{"num_hidden_layers": 17, "hidden_size": 128, "num_attention_heads": 2, "num_key_value_heads": 1, "head_dim": 64, "intermediate_size": 320, "vocab_size": 2048, "hidden_act": "swiglu", "norm": "rmsnorm", "norm_place": "pre", "norm_eps": 1e-05, "positions": "rope", "rope_theta": 10000.0, "rope_fraction": 1.0, "qk_norm": false, "attn_scale": 0.125, "bias": "none", "tie_word_embeddings": false, "parallel_block": false, "init": "normal", "init_std_qkv": 0.0317, "init_std_o": 0.00543, "init_std_up": 0.0317, "init_std_down": 0.00343, "optimizer": "soap_variant", "learning_rate": 0.0059, "lr_mult_qkv": 0.4, "beta1": 0.95, "beta2": 0.95, "lr_head": 0.00914, "max_grad_norm": 1.0, "warmup_steps": 200, "schedule": "wsd", "decay_fraction": 0.812, "decay_shape": "linear", "final_lr_fraction": 0.05, "batch_tokens": [32768, 65536, 98304], "max_seq_len": 512, "doc_mask": true, "train_tokens": 203100000, "max_steps": 3287, "dataset": "wikipedia_en"}
Each number is 500 + 25 x the weight over the matrix's rms, rounded and kept within 0 to 999. Layers, rows and columns count from 0. Numbers have three digits each.

# up: layer 3 MLP up, 320x128, rms 0.105, rows 197-231, columns 0-127
# down: layer 3 MLP down (transposed), 320x128, rms 0.103, rows 197-231, columns 0-127
# gate: layer 3 MLP gate, 320x128, rms 0.108, rows 198-232, columns 0-127
up197:516494481465515488527533501535484470513478496510509464493511513526485534540438530462475510466496436474495510506511505532495506474464510501495461498521483490496563494487457510510514484536497501575506456512501536477489500561463552457493504452483550483471476463446516540453510524516529482527455453518506552486502480515537520520503540492485457519499485472459440527536529490498516499518470
down197:534505521507495512497441507514511468523509510482415522526447506469486487464451519541516494516486527460514575506513539457531490461523439499521488517459510543438511560512493521507475502458502527457547536526508452499511519506505513499481507454479553533454509463529477501535529483543485480470485505465499451508533529491454497494470487502462534478491534516484525483536493520496483511532472
gate198:501481507489514498507517510484494534453504542507465487496509496490496472514490517496504480477526500520506520517487511502505474511492491508504545476518476509481519520486507499480502496493516521526494474486489496530516498484453499536505501486510506478529494513462471488477486504519464469465505510509485511541466516482482531519521495546513498517498513480507473471516503520490498514492489
up198:478498473490464482514518514517470531497506488528478495461516523525487521506490483498502515483504508515473492504492502524487504496516497522504515467502508509505512469514501492534504497499452532541524510521507527477484495471511489475523499527505503476500521516508493505481528513503482532558470496531478517483491473498501510481518473495518494474506466474507504467522504484523506510508479
down198:496509501523499509451505532560484487503484495483511541485526484473508491458490502485521460497476498500504474465477488526518493492490519508499465509503496487521519501483487525515486492487494472513520519514486505528503505468526505480535475506483512535504479471455483471488524511537511529521495504484530517493498498499513484486487482530499478523508498503498472526528514494481505503506507
gate199:526478467489504538459496480475453505452487523505476473473546483502484502525484469513513442513552508507549503525523498530442503506507505464522428517497498515491505521507476505534532509475456479521494463487517506512551458490480513414494501507509504544472548501499450494495488540520502534523521489473443478519466477482514487496550519482479503480469497536504466536461564466532511506428510
up199:479526495512458451549512493491532506552479486519542503529504503493518470473496536474490507499465484500492519470502482465544507468512505519490584501510490517521531518483542483496511497507527496498526518514498478530472560511533511578488536511467493480541452508494548516512495527506495479497502507567549518492517533510489491492457465516516490518532505465525525486544422523495506489551492
down199:486509450503475482530466500522554523538499455507535514557464499512514467489501485456463475513437498472484516488499473510474452475498515520494555477505489504485481504494541493488512534490530457465506503505468511507468537509508500519486495521490477449521491502506556504518527504483454481513486540527516498478487534455500483483452445502529490553513511471520525509520475493532488530549468
gate200:483521424483506477473533514520496533515467481579494449447497496443499465517508504516504507512525573447460450546547492418502506491509456448532589516460466489477537521486563502453489493542462439495544472508451443552434484566494472536539539536470543516444461515500499480523498471524449455503517528466484487549535453498567441437549498457439515555504485507474485548472475492438461463474483
up200:527496572492499582519441459467496466495555485442502559550499496526503546461480498487493465474503420532511533474482498610506516504499512508461426469530527523520471525537445498573488504453547570488462532503558558462567535451488533471466461504473450486478529493522508527509525559459545537527501456510534536429472516508471557515496489524534495455455496510543526483517515488548532518494521
down200:471504465482529494478474515450527492485527422475500558498483553452525507488514502520466464508487489435456516500496486559456543510535483462512456503515519502542455520487513469456489511511504483490533504457468468474469548549487524482470506468452498465449497463493475434516521555518509488486508528406477442444484451490527481516575475520470532518499483428530490476479528520475497464501537
gate201:519449475492506515507438502455433426533511497523512543515509484474501490502489513504473467563543522461507500486566530548517500508521475490462461422475494489484459476500516545459541419454521489498505519554550457493604512510546500514514475550576438484546502505512476495484455506487503507510491507527440513509501554526484562516474536502471526520465451546508477473554447566503492574560462
up201:487527500446540433490547499486580483492472450485493495469499505506445535548568487474549494535479496524453512461518503519408459525519524488517535558488598458515515519494530473486477511485470535493458495497492522573445453483472484553552463526465513502444471451488550489557474485482470515483509515473554528531525412482532409495541485494535504516507527496515486531491424536532537460487443
down201:495521538495482469444481502503527559422487497522449469452483524500522472519504528465524539519506451551468498492525559535412485479488521444496511542505546456549565474515518430514487546518497534471491482544558467527506446456485500509575481501484431466524469496504533509489468531531499474480449493502497461515526401497521520473472519472548514554482518498569502505522499492539536463456496
gate202:546485511507471429497565482473535495490554465495505471454519486557434547508530520497500438499482471491473503471489431540501485522543486489490456538476512464468525474462512481476535506515476480480521487482528543542497470477488481539474518518458494484496478460455490505509442469486491534483486531525503490554556500469517500477525516502533506460494514531510490514575477492520514489478500
up202:450533518504503515487478513496487505530428470508508517565506484455560445500457484519523565501511520514515490512537547471494543495448512508533545502502507544517483486541461506481478501472488497491526507489485461500482527514490544502548534479515523508515502528548485483523529521519481507533525498484515497484458483533520487515498510472466481511478446495518525504412511518490522507520472
down202:472517511526523490534473528483510514464448483477534456514527461486526477505479441488540490484467563499467490520501525504488546505472533510527480515464504505524499495506485501496484537509481515472517524499447494477494500543484486433514528513494528541544490525486501440455478523540446496562514520478493487528447452507539484520501470514518464499546500468522488466471559482484474513516470
gate203:477502539499541465500530533491537487472476528501483494513530522461506532544486470525522462517529512492579507480462501533502568502514567505456485501508511555488519504466511490500462555489501548505517462464498573529506498435450446512494487479511491553537534469452515473495442562474499503491545510532489509544507485463481467468472492536541534528519475487521495455510509488505489457504470
up203:544495490497485527514486478509460499520538508485527504510450469536498468449492525479470553475439480500420512542520503447508444494475459489532494499495503458509474471540484496493526459503514472523502537530491447458507504548521529468505505527512496447466458546533481504498540433529515493505473529461514497462483554534539521530513529483498469466504480501476493563496510510503495544494502
down203:529525526520535511518512469495480531511523522480476538465521451593517496472549521530514474455481471502488451509513487496487454518511457489529472490489492463477465473486511478478508492492533442519476490503502500479535531554497549504502566527502516447448479497511493467479501493527483506496503536472493493465486496507564484527499495453523484570452488460477505519496499487469519524545510
gate204:497492528555553486501497493522514495503515494496542534529548478521484515469496490494507502505498522507517505524508497508522475477486497513479501504483498514499486496461508495496493518489517469515522494539487506510491515515488487466512490490488462514508515499489497501483477501474528497491536503518533514499483498489487517479538492499510522509506511523504500533468504511505513477500524
up204:517518498470462496509499520493506521502512474500463470474470520488540490522500511488497496497487488503497515468489490509480520497498509511523508507519475489487503494524494483528529495502468538488491511455524521503487479506511501509483475507527516500458490513512510520494531524517480495501473477496490499518483504490496492516484476519519496481499516452522489502504519503498496503481498
down204:518480501536489502523511506506494473550488490506520533474492479508474485478487508520477511501511511527472513501481481500479480500486498490500515495504495505468480518498521510502486514502519474521473502481487496456518532513466532478507497517492527533483493517503520490511527513453482518521505492525527513491477503490509503510519522495463492510477521511510501508485516532482476483488484
gate205:501482484518526492509489495513493505485514513509478496510502479496493505499473462485519521503512518486507488537523512477471486510507515471475467478474475518503495519499494498507478483472521543507499475495475456498517493527490509525492521480478494508510507499485508501496471501471501488508525498493508494521486498490502530499483520536502499528502472486499478487514519507489491476533496
up205:506487495497487517508526517546501500505506511467512500514515488520525472495512458503477481492482477506518492506502534526504483487500495524528506517526514515546513519508465508476519506481479507533507484518531479474504499526487506494511486504504489527520470509481469494476487473514525463510476496490481520505497529461490515498516526490506505494515493484480489513501485502495504511497459
down205:486495483491500509539489497521499518493513534487502497501483438520488510514520502442482487507485528507511492520509495476500487509522486489485475466507472491513525482496494540512483523490526511482509505494491484486506503522463501513515515507475506464487470499509511511469472511474501498512528479486502483468482503488472489509526488516456454515514503521466511508474483476481478497495486
gate206:519518482462463511502470516479514504515490484511440526489539496555537462480494535483549505512450432508524492412539440444510522500509515480500510551514483468554487536495493503491447545496518477503484592502499509516477506528511457454459516430489454556485543438508512533558505471432555520503481531551514464523565509496515510534576498448495494541452485456454496478462486455425477479529442
up206:441449497538494494515453465498508436519494493468468561547501532471551501446541504521538458545546464527513477464489554456516511423504544479504474532489501536509453552543469482488454436439483506510538500516518464500508526507499460548477504468527484519430537543499482520508481529483563483512468448460521493492541473520515498507444497493509513540523486478496513499521481524453462476545438
down206:526563456496467519498481486492518501457545497483523483471494514486471483480501496511444456434502515446500479605460470471527519523500527455517505511464521452534531534518495486559477533557504507518500468515504503591463500454510520452491500537505513546538540482445487459498466519497508564500521482515545503514507506435533522466495475468460490485512463497574465523544556480509541503458490
gate207:532484512490479514505538557529488515513483468466528427500475484532407525486451437512473483462494494493477541518521498607504492488546495498473462515492483478495565525518478472453560520541479508527533453536478530436418457522532499474553503501511518487471454482470491469506526474510460519547498505536476478493484494485507536467520492530556498487501492480509474478493529479468455548501480
up207:502505522485572500513455516526590500485507458451499545467521486527536499475515512471496513523473498528551454487523504450415481554461534520469459513556487559557504475453536514520470498504495479518480537553479484527537531504450463530435425509512475526504512499461559536514466517522548452506511536497555492501589452511518496521504459484502442490533514510490544553507501517491487462486483
down207:505472489486522512507465491503493446480524532485495484501478478461541538498519501540465556577508517509483452439527514465514548570503485480436501478516491532547507473456513520540503473528489502511435539500431503527472499503506518491432501494449489489499452541466505519481517540518505494481536490485567507450521535500489542517505499469479441492436474515465509546553481514573531496468499
gate208:541504515487502446472463507527541453513568502481503468548464512550502488488531538497481490506511502525505514533464487518482463488494491506509490511430456485517481540474475464467535506508575472513470465578486536517502501501526503525485514443470530493525483466535496507557456457468502486485558519552495461527478534483517513465508498553447511468427472527506520496492500494517535494517514
up208:491495483459465478508458493495543466514471499518488516516482476478508492499523518481473505504497472522524560574517514495494477532443501504524478464484513525513547493545499496454526539477554512505457513538521518486496506442508500492479509493525501520519452485530454460552463511517508513466539465493514486504529542475529482520489522557448501467462489552508519494532472526474468552509462
down208:540462489567483534476445524494502496560557463517556550531488524456538461458517482530457479500559473548479494512488533498473497516525488534520498499477511492507549474520527509472474529523485478472464546513531508465512525519505469500461525463508507514526455479493501466484443492493525460480504498491517484475531497505480512523427506487476502482475477507540494489475480508536511545538478
gate209:490511533514515538461456496471505522487453459514462543461509521486479507470490530527501482498529524491506469505510480522475503498518571482490527468474485531501516510479525514500453461473520479471461501482536477470531517423528469475540481485500509500494530513503521482472550497496500515491503524479449470487492470478546468542486527566477502551469470475485497467527501489504477529505498
up209:509486496514492493524514446511540493514552533492505502541480475518514457518514449466474512501518464495495520525449544481515492495492437505519478520545503468469449502515476527529535526499489475524534502493514486536501487569467504516487535513546482498535464519501490510500445498516490488497536484524545526509495543525445526487478470445499486442512552520511523503508509528488502474481501
down209:498485518494509475504533553465571491468541509508539506448470529517466495499525509501490536534510509473481493533448519520514502500426463498488460531548456478544489496486505515515447516485520526507497533465532488459501507526516500483536506505480491454508521527481492516510471521500503507552446481476517447482491515497488525514516512458532516500485540460488556488475517521475481535475473
gate210:521556516520494469521532503494481473502500439504526430458495502497560571542475467505469484485465499476508466503504532445510501523482462543492463484536506501468486454465540538469468492515426512488503522523461478463519533487476511496480452493541477459499463483519507523485537513510467512515492488590438465493548525529502533499564495505496514508441499497479511491447591517497480524512448
up210:525533492526492498515496454503443520518469446497538474449530527491496562533493442529480475481456514476542455504561562407477505535453529540476495493509504494526496496483484477444478451473436516533484481561518476524527516485433495503495433479521446466512519486503488463493525487490479492530503520578456485493563479491468505490521497493524473537470486527464466503469537468514491544510523
down210:512508510521485469556580450488500483536487483514519467484509533518496529486486481496473464487506491520543473511482494462459523494482529508475488497513517502498463473482521531467514468529428524509506496518510455480537546538474498493471454483539486469516505516503464558503549504519468489478537512552479491502571498508476502536532501505523599462505485477440509452514544475571498463540499
gate211:506508506528493540499498510479502512478560517522476510527549499518427537487490483495475504498478554467554513491456513565540525501525522521488507472530494493518477449506512527481515503515577527547463503437480492501509481499488472518507512476475467515498495486468492522474513468476529492505515521538519449486526499528492515492490502475504502484527509478489506511542501441483517538507474
up211:517509501537501467495503476468513473503536447539485491540527502491536467450530503511496527487498477503463516490487487520509485516507450517494531521496522506529496520502481479481467502505480533430529540486477533479475511502479521490510507485528530450473499500531510510547518492513528497492521509524548496487494477501488505491542491544476487482475498475528481503427505509512491512477565
down211:514527506482528481500524496531495475502489481494501512478450529495535463508463528524559472507520482523473495511517480505464456467488510477509481521455523497503481527497484478547489496504485510470514498517488503489484514503500455441522491505484516513519524494530519531527442493476508503511527486473456537541460498523527526519515502471535536513489476507459464497470513522504491496507534
gate212:527479511479472511464471504465502520522477508535536517540506526462528480471500526480537462563451496532430500510491486495537506585477495465470512518525476461487525501483503492495520478504489493507514493512501493468471522478548493489567496472480513492499508521540495522535511493510476487507526458418504480538446499526489453493535533457502485493521491484487511529501517488513521480497502
up212:530515462445534510480515506472488491501490496502503522495467495459522466445546493511505486509467494518458538514508507498547506565493454498505554518513481490502505490515489514489477511491473516485475551470434520440452488480533521496548479490494520486514510500520470518550533505492502499521484487487471447537488521513488475567511524492449455480506530514457532503454501485505482490479491
down212:497520478494530465542452525503500512482472515525472465502470462542473480576499495501482564489500498475544492476469479482485457484516540521528491469531475500531520539512506509449476491521515502461493528533489480534544564479441499501463540459505493506525472482493476542488552482551491489508507549493528504506501491504530477464466480473471568479540492518501508509539474513477475500497474
gate213:509519521481495432454523484472483512504511503508451475493491532531523555477456495513538476547538546529566514467517528523457531479484541491464477478464485554452465457458532500511510485482499516534487456501478539512518532468500534570487520453512522464498528462507498469521489506481452476554508488516461423499492487473533498516469539470499479531524474465526530522447530516491521476493519
up213:547510517463505440519539461510486527500408467521445463482546552524513510525493468480521502492498536499543494537514517469493508487453531456461508457499526499464487497489522522545511480487541504534533460533390528521495543489487492550496534483468509486472527459461503449476497541515463512519468535471432493532533431471481504537480467513503477571488499502496503530459504469492504493480549
down213:515482522504447522486432472538486544529487468471499524503502508527516490483456505495499469453482449553507465533529495489516489486538493521486501542508498545576554530545457479524528534521451530510464497511519483512477487498490447474464480546519502497559482454489494535493518473540444528504491484524513543465531521463519488469480525512514485513499541469481478531483485502574503468518535
gate214:487475539527508501516497481492488489504521555483475474483493494505499477529516501479500483494520509511545500523454485502528525471507526472511489520474465486474442523488496453491520472484485517521464483480500479540505495503486496513482534490503522526518480514486468497457464483493496529495516507519479520511482490486511489473490521512510508515510517519546492478527514510506527479495540
up214:476548497463488526474496500536483499518497468532521507493491515499470471505489520500497538451496492490480465487465527482497535474479498533494518502480529516537486491489510511519481514496482487470480491478496504512484484538508541514494511526514503479498520522498492525533483508501499527518485513527485485514487474530524479501530489511472499486478460471511510501449503490525504515528521
down214:516530490499507476477520450532515518538461504545508478492501485473496522506510472510434515473513473499517497500504494521484556485490526513518495522519522486500522502499487485545525475486473541515506529520512490484531503493504520476463539544472482488487512513518459482521547472507501516479492481520503481509481487520537493514521487511513467492519528513488505542485503518530485484513510
gate215:510487476533466488492482516507524497495530496523500499495531478514472469484491520486521492489514519501468484490504474520463513493505490489524488498510501511519509491505451498442521479515496467489494503484495530490503496514521471469532493541509484529493490512485500522503478508502473505493503520496502510514494487530512532502521514490511478499501516475500499486469492494502499513494482
up215:486502494492458502491468486494506511522518468513486525489466498511491452501488552499498503509512522491501501492521501496499488484474527489510497494474513543533492481499496517456512465509515482494487522528535503483495507520507455499479515526499476514515501499501476500514488505505493487504555504474518494524518511504473506489507513482467512512506484499478521479489502493526490487502515
down215:529449504506523506486512512472500497510503484496499495483495507504495484509522516479518483517491527532531518531517518465496514487522524516462509478475487481503508486526523511493510469507532490480491493484547473510491510496492512507483482483517486483521504516496475498504487503469494482487530495504492492522479508487486501496498512506477507495522502507505504461497496523462505449492482
gate216:480517487535491503510530492508539480512516473510520480535515489497473484494493440472480501494512514492466478488472513464501498486528484489520505532478491533534449501515490491498489499504508513522508486472512462511502478525528519482503526500492492514488494480476475514497506494472482494506543485487529480508482486490527518523507513506500532523497524482514496479477497516466503465516512
up216:494501505490491506508474507498467530488501483538465525495496522534519509497508526515502502497484511492511469527513491524485506478468556480513477455488469457522539500506517524542464470484507514480495523492496503490532514472462485522524499485501493476498539535506519495497494493505524519544481500516487510503520509513486526488494491489481487527514494535496527486509532488498489524483516
down216:469548510537505540518484513514492524493489486493493516454517492492507526469510497467495481495483493501502490481520521483520487503488498535494514491480498558539496491480526531476515523509502517497520484474519553503496536532532536505551500495496484489452497466519527511539507501482488502498497526522518469515487498510524545539477509482541501483510481496513501495495538503517484491483479
gate217:514527484431476490486474520548528453502519507478483504553457561505514506532514459463465518526506481471467544550469485489531486490469449505513488511465504440520530504475503493471497504515488495454489494549477454495514473499504455440511515469547476544479510500507494481513486545501525481497493478529527516530503462477515468476514488477445515516453531488507502514488467475507531521549474
up217:519524503457471495487456526524543469505538494510438501531478525503517495525535469459476512522486498475486532548454500494516479482475433502503487501464469445496531535515516507517502498506494514459495520504484459494498494507511463456515513458546478525454523465513509484458492548494522515483513498525523530525510479473498513502510497493472511501437528485504507513490477460495516507503467
down217:485479432514510479486485493482468491485516496481458510539481481485520458538548505488500565526502475469496531511520499492521501488511465515460440493518479470449487483505470536553457504501512486463472511516492482477475489490525497518497525506501522454528464489517517507516481534535475485487521517482535537510468548482473482467516500552530537503532561534505479486514481497506516469492464
gate218:481494516523478508480515487497504501503538514517522530528498491500516492511482457507498467515534510492494505490486506493485506505449509506473472465483518528484512522485505476497470514490506503529513473479516499505480494526508490526519514504509489520532509483502487533510489536499471483479507514496493453482522492521491509524517507506484523491476501506499509498518493506474465519510535
up218:472492507520472505478507516500524492492498474500532523497532479488490506518492466490512453538528513491484466520497514471489479495476483487478494503475520513476529533502498463490465487495506474499518479532501499510494483500505492517503478496525478479519493500511492472501497513504473471489483531491495486494514502497512536523515497519492530497478493521502513507500524517473494492500517
down218:482474513510457497488505475477490491500523487512536527501502525488471470525458427495474461498494510491512485515537489482507497486505486499516492484501529520518489512474477504526479511489521548520503475467498446483507457524510495514521532490506488490535535497497505518527523540483489498501518495509506471496520481485526515521507526493517505502498544515528529486503494497468486517489510
gate219:497511521494523489520528518511489526498493517479483515515487521506491529515491522486492514493486494476518509514491490479511516474480491466481466503504511505521506496513466521491489504478527489498508495491488506519520514524496491493491495516525491496490511499496519494517480502501516491514491483520483524505504502490510509497469505490491504512490504495491506503486477508514511511508496
up219:473502475495498494503514512515505540497473486480513516510453502506468538532506503497529509496492500495509549497524507517525543493496515477493478479515487468494531476528481510495515499505518504483487514489468481479489504488482489482503520494493495501470523493478522502518481493516520495490512489517488519519493491510478485506480496462491517537499508504487503486486494522488509491507457
down219:472502489513475491466513509492523485526466511541528531490506507473480518540508510508505515499517495496470537477500508493515516506479502508489498511487511483508522484512478495514478508521510522473519461517460475518472450449504493485504510498514491513512521516506497534486512506497509504546494507500476478489518487487485526499521517493493501512508489524518512497535511495518489480525503
gate220:474501555545499487477504504507505538517548471503482522527500513514472509475480502483490481508512517473537502466493523495490536473488505512523544528499486535515494462517518519531489479519498555501495513484477495486497519480496505486499498507494485515504535503500510546526539529496487488493460495500499463472537483520527548524496512511494486514529520477482509499520499500544553491487537
up220:507532510527515482470484518541488476483534530464471508550507471501484527453516513495479524499486494504531487488498467511532500487505500489523543513538476515475461454504500548503487492500487530458491506451495475491485523503499504509490483473503539490489542476517521517465533488486526538473462492511492530512497463499515485520477521506516521525525525489513506514499519485493533543496511
down220:528492486472470505553512509444541519500527534529530523448483489511521515521528500525487496474467471537484495511467489530495479526499498498444452460496556481481525514472512466481497511473536475512502544492535504493489493468483510495480471501511507509503516486501483524499503516519524538487540498499514504507503497487515492527498461485538470451464468540519495487455509512472451492523486
gate221:539490464481501518513496486497501513493473476510473469473483524499475540517490525475511516477451522472498519526521525508498509487489488485528490525498471465496484492524535506496531493514495522487482523475496505469489486532506510534503518465438512489511463479509501515485496481515489479470514524506519508523486485474542531509503512497510491527494500493467493513521520496494501504482488
up221:524482475509491483520487448488476475494472461508474493505520508487478526541490543485501498454480500476498481514518510527513515483491509467528499509503496514490464474511529502498471476490539467490461506482504504480528522497473518571524522497475521507508464495483485524534484488506487495499504526484505483512511491457524514489491520524469468533494499534499514510506530514495504553489524
down221:508503487507527535498551508485540476508493512511517464514467461488455482520474508497521469521484500502457475498524479509519500537494502514531485453497485529469506508486500511465508477506477502512525510435499490510533491473516526517529532502503490524571515497458524474510502498480519499458468479487481489506545490493483533505507494512477479517509503487509495502496496525536484511481531
gate222:554505503480525482509541506539488557515526480480506472476493459506510516497472485495464535486497506487504541524506517481510479518511517527490481531539499489484479472506480508453536467513513483494519462515533474524508495515506521500495487482494474504520508513517499479501464482508499492510508524500540512520464502499513460517498511497494512503526521511530454490511536485477498492494522
up222:518515516492482476498545469491479543519528484516511477483516500567510466534467464514473537481515508484508526492495511500487469507478514525489493526532488512485495494537489487471563470515523490501533477515526481509517483543523523515502519454504493496514523505495484486506473483494496485523538479489548495541458480480534455500525493481517514493538534505535467488477541517510513501492531
down222:515456500522505502490527479514502507483504512502540460483460479510490465491518486475500541470458471476510457495493505507499476499496482539487485479489541500500434536538485459532532540478498532482470513507508532508483489486542486504466520502505494464469489509507471491514518457514506510512530456492516535506498498505513519497540495533450483500512500481506474483503504522485544479469543
gate223:538450510519461468539496522512534451465517550537503491536528520531516500535501510470497487491540504554489520479451476504488557480491486516520481491458515487474483569510472450502505511517481514518512494487483495451521490483486440517539544526472477485530501478511473467482509470498501492504459478528504498509467478445504536478521511503460528493521508517527479445506505514491489541553480
up223:456506554508525483492502513462506490515503503488520562529503485476536469502486511506528503531529502513529493498487514470529470476520482518488481483501461521508476496444497504478512519508496472505528488493509484479501551500483505514488526504543481543473535477452472497499486534475525453491530520461492490473465497499481539529515467489476523524469513507500521495480484526500540496529477
down223:526413456512491465471462501435485485518464490444500445514463527508501506498532485559483496459477532541533485479515502446557528551495494462481499481466499501484523487517488466494491479511504513474538528488478437512464464480455500478425474537495527497541481509488457516471517507480482489505545490498502497507520498510529470496522487526488460529496484490526493484537480511488525486474512
gate224:518518518503535472518527490499471533494508496460497467492503492512544508538555487486490515473449497505511494504493517515498519497456517483476510486522499500503486493471493525480462520535507521507501490496502487473498509516474471527499473526497510511503491426480504483493471475510497523486489525548483522507529502502547484475502539534506469533514497495491504507506495499500460499512492
up224:493467484495486489501473494488512462500534467490474526515513482472478506479506510498500489491565459469475507538511473518475515507465521535488534508515464475508512537459504489485515486521513520540532475525534481496474514487506515483529499528521492519514502537481487536457525551520479472487500491463467517489526484489487512535492523533540471510498478475466452490546504518507492496528499
down224:505495493473522511507540539482481500513538488465512485476547508496492509485519514449475541456505488492516491540474451492525497493468518508477464495547494498507492500470500488512494481516491537472475527511483511472465530510501502472505491519456495492447488502494508489508523529493540517503477530502504510517483478531521488507519506543507529506483515463482506498497480521473502488523501
gate225:508516499486503499500519485502513508502489482501508500503494507491498494501498499489501490508511506499505489508509491504506490510503485507499492504496497509489503503498494489494496508498505503501497494503501512498493498509497484502508493501509503493513497503493505498510495490507494481505503501501502492503496495505512510502517492515499509513497501500499499500488513516504502502497523
up225:508516503496501494509512516498501501497490494499493492486506483502518507503509507505502507495513497502504502491487502485491508512500498495502499501503485487499502522494508513509500492496502491496502500525494506490499506478483509501495503490502511502501497496503495495510502482492506503515497503517500495496504497497485506513499505501502504506499494500506501499506495493487502486496488
down225:498506503501496488504504511494506512486499503506501512494513497491502505506507507502502512496502498479501503502499495511489498494497499505501508480495502501501505502494494496496505499494502499501493486502497494502503502495501499502494512518506503505497503507497510496504488502506504502507504500505506498494510480505503489497507497488506497507490503489505485500502502505499497506502494
gate226:474497530482455486480494484478502494545524475489523484465486506492521488524513497513490496507463524524508484523468474489498550524466499493489455508483515535482507526473495508432500489490512479530489491508516498476466487475504505478525495497477507492508490514492497515514468514503504493467527502506457494474491523498531486519473479478498483485481486504506499509471506509482501491462499
up226:494497492515492514471470480513523504505464511520512488479512506504516462523500501503515489508478513524503509495482496471514520513479476478520539526489483499478536550481522466462515517499480463477481509523545521532479486495525524499496524507481508520491476503500486481516493491491489490500520505490479477499486472503512501507522488476512507501480504491486520513459483513533522466458512
down226:457492497502494505487469490482454450465461515521520499511479521494521435516482510494513514535495514524497519510495532480482490479480503524527512466488533485499503523466515498480490494499480516464500514519512485493487462490494532470503557510510480541489514461495491461518488466497541497548519516503478513524516513488499491499527480479475521491501516520496530537494474487507497497507484
gate227:533533555517524523519451484473479483513529522428503458482498560554530485517496496482492464523497494528563545518480448488502523436453475477451499493453510483477417495458494491489531478506503496504543460493515498530542500486493516489519509520536512498538467505498471513481474497505514479515492517508485467458493569512510484524489521554563470524481511510594498529509518471524496531488526
up227:506514545494482447546522465511483468487511511437470470529501559471504501493510457481476510509515467477479553499459479510510512464489466563498470509521484509444491447492447470491561497489525451479510507478490497505563497481463535531438497497541499526518468478495492478495475546521529509489452469552515493494485574494503513501496485506479487466516489552565491469503509474517503524510511
down227:504481540507484488503483482542474483501541465460501463502523518488529464462488518496516538510448478449479528482471495438496495533520534523513546530525432538485521489468506520554553444441482508545513538487476509510528486525525526502464444453501500483475467504502538523481485468488524457499454504539515503492472462468491515464514475547511513489485489483518518463476540541485473544551455
gate228:495516511485478483511496481484505504508450485523523498532494467484507516507534470473478509517479508494487542542543489480511527497490517510495477503488528495529529458511518536475535511479473478501513539527515472506535503466476497460456510536530509519516480484523499476538455516556533513516498463512478528526511501512500504484496495518481493523511548523479497555487476508503508515497496
up228:465504512470469488504479476465509512513451511510509515514507491471478496497522496482478493516508502491482533543542492458494517514475507494496507529489543479529536471516548514495518506476457470482505508513479490523494478470486480477478527555524505495504504519548481474515466492543529535498499462489489514531530460486515522479470494530473492540472527530482505535508492497513519512472487
down228:471497536489503488452483497469500493473463495513524470492522483521479490494518489510492525491519495479471504502509496514526492480505514512516544516458532517501421512463550525511479510491459460470498489526498483487524502467546513457498497534503529516489501512528494533513469520532517513473496482520499516517484457492482491456490485500542493519517535480505507485432479534521528518468505
gate229:496482434492492502491449451516545480545517529470501561507505510509533432503513455504534496524545513535479530452471498503519500445490448534542502526509543501484462543487482455504483526532515506515546494511532464508475508545533509491470498469510486515511530442487491483507466560436549506529515512513545484519422495462481516556499472480501505483526487515524540533505492516520526507531473
up229:476543494526433485480536448496518528497488540474474495508482523560523498472467494483513499558599460521544463456483504498519512488491446475509493540493465492482514504523457461469484487472463491466493535478496517561506507538496495479509422467525468566495468502509498534420495518534528501512497482519501479520523508484529528463455488497487488444483521491522532507428497477487559530520534
down229:471535476495476519536511543499536514478509528514478491556504504475514481489508505513509474486467520511445567520488460493504516503503513526418498515503556512505506538536510520472489542521490492478500474497483527490458486486478512508497585549469503478500514444558546467536485480455519543526549508523546467493539530471494453482516480459511541505523545490497451512510525551472474502470501
gate230:514493486536521492471541511487540507458452516528498486524492403553449513479516491494474534463514483468483473462469500528493546518509533485533469487529504533534485498501493521525523544523504490478452470540423536443489495448468471491532475542527531464455478465488521543476556478514519478531460496499447505467490517511455534492511457455487493475512467552481499483497486508456511470511487
up230:514442540536503518480458470502521501495481486496523445530484415524457490471492509504476536475498487458485487446488489510453549514551524496533483484549488499497494484474489496509519501499497495489455486522465504474486525457486486509518466537479506508496514516481517546504562511484506483499443465478454494499495541490447538505519443468491469469506487537500484530520495510455479493508493
down230:496488548508478494487529508492540498497530512504496479522509511496508476519522494461529511493463473509465542558530532492486519539476482487549518478478518479509501499467546496514502496542510519541515481493510435491464530519533472483506556519436539465503474498463483520453518521523524529479500488498527510464483497533544561517516528491574504478508498480527499508481516557594489507458529
gate231:492516543498510481538534490508477530533498533481484518501525472522567521533515514476502539477496481512534543515463505509472504506504488504475468471462520499492464477527446456483497525478512519499538499497517546493528492483519508496474525504499514515466521503498508494516458499521529508497510501505534531505506486458500504509500478481505494463499516504519488451514505500507548489518513
up231:502515465472501491478495576516462493483512470527506491512495540500485493459487498504510502512460484486476504479533511475498480502467522481517537493533473497516518538499552555479466489526501501489486519479483453488464508511481490517489443477474452520539525519508513486511525514471474510516528501463512500503490501514535539484509531500458505498495456497494514530488464477474485506515486
down231:516467491473529543514578481491471491556480502435495478521501530461479519529525516479508495495499497519517533508536479508554477457492509520514442491496536519523547512522458519488477523519485496541517523509533545472481512489475530525503488508509539525465507519482471461506496499476531527530476489506534515509479558505517517519474510500497507522470460471485506502545484486516485528497517
gate232:504476516510474533466512449527480498506512511496540515494504498459552463521512491487521497515466523481544486489517534457497497509493478499483524537491518522533502500492498504504498472474492481488504517529540486508485482528505493490507453503476451538504522500513525507504494521500498470516535506498510533484483516507497462487516479471450521490503498495530496505476506500521529506498536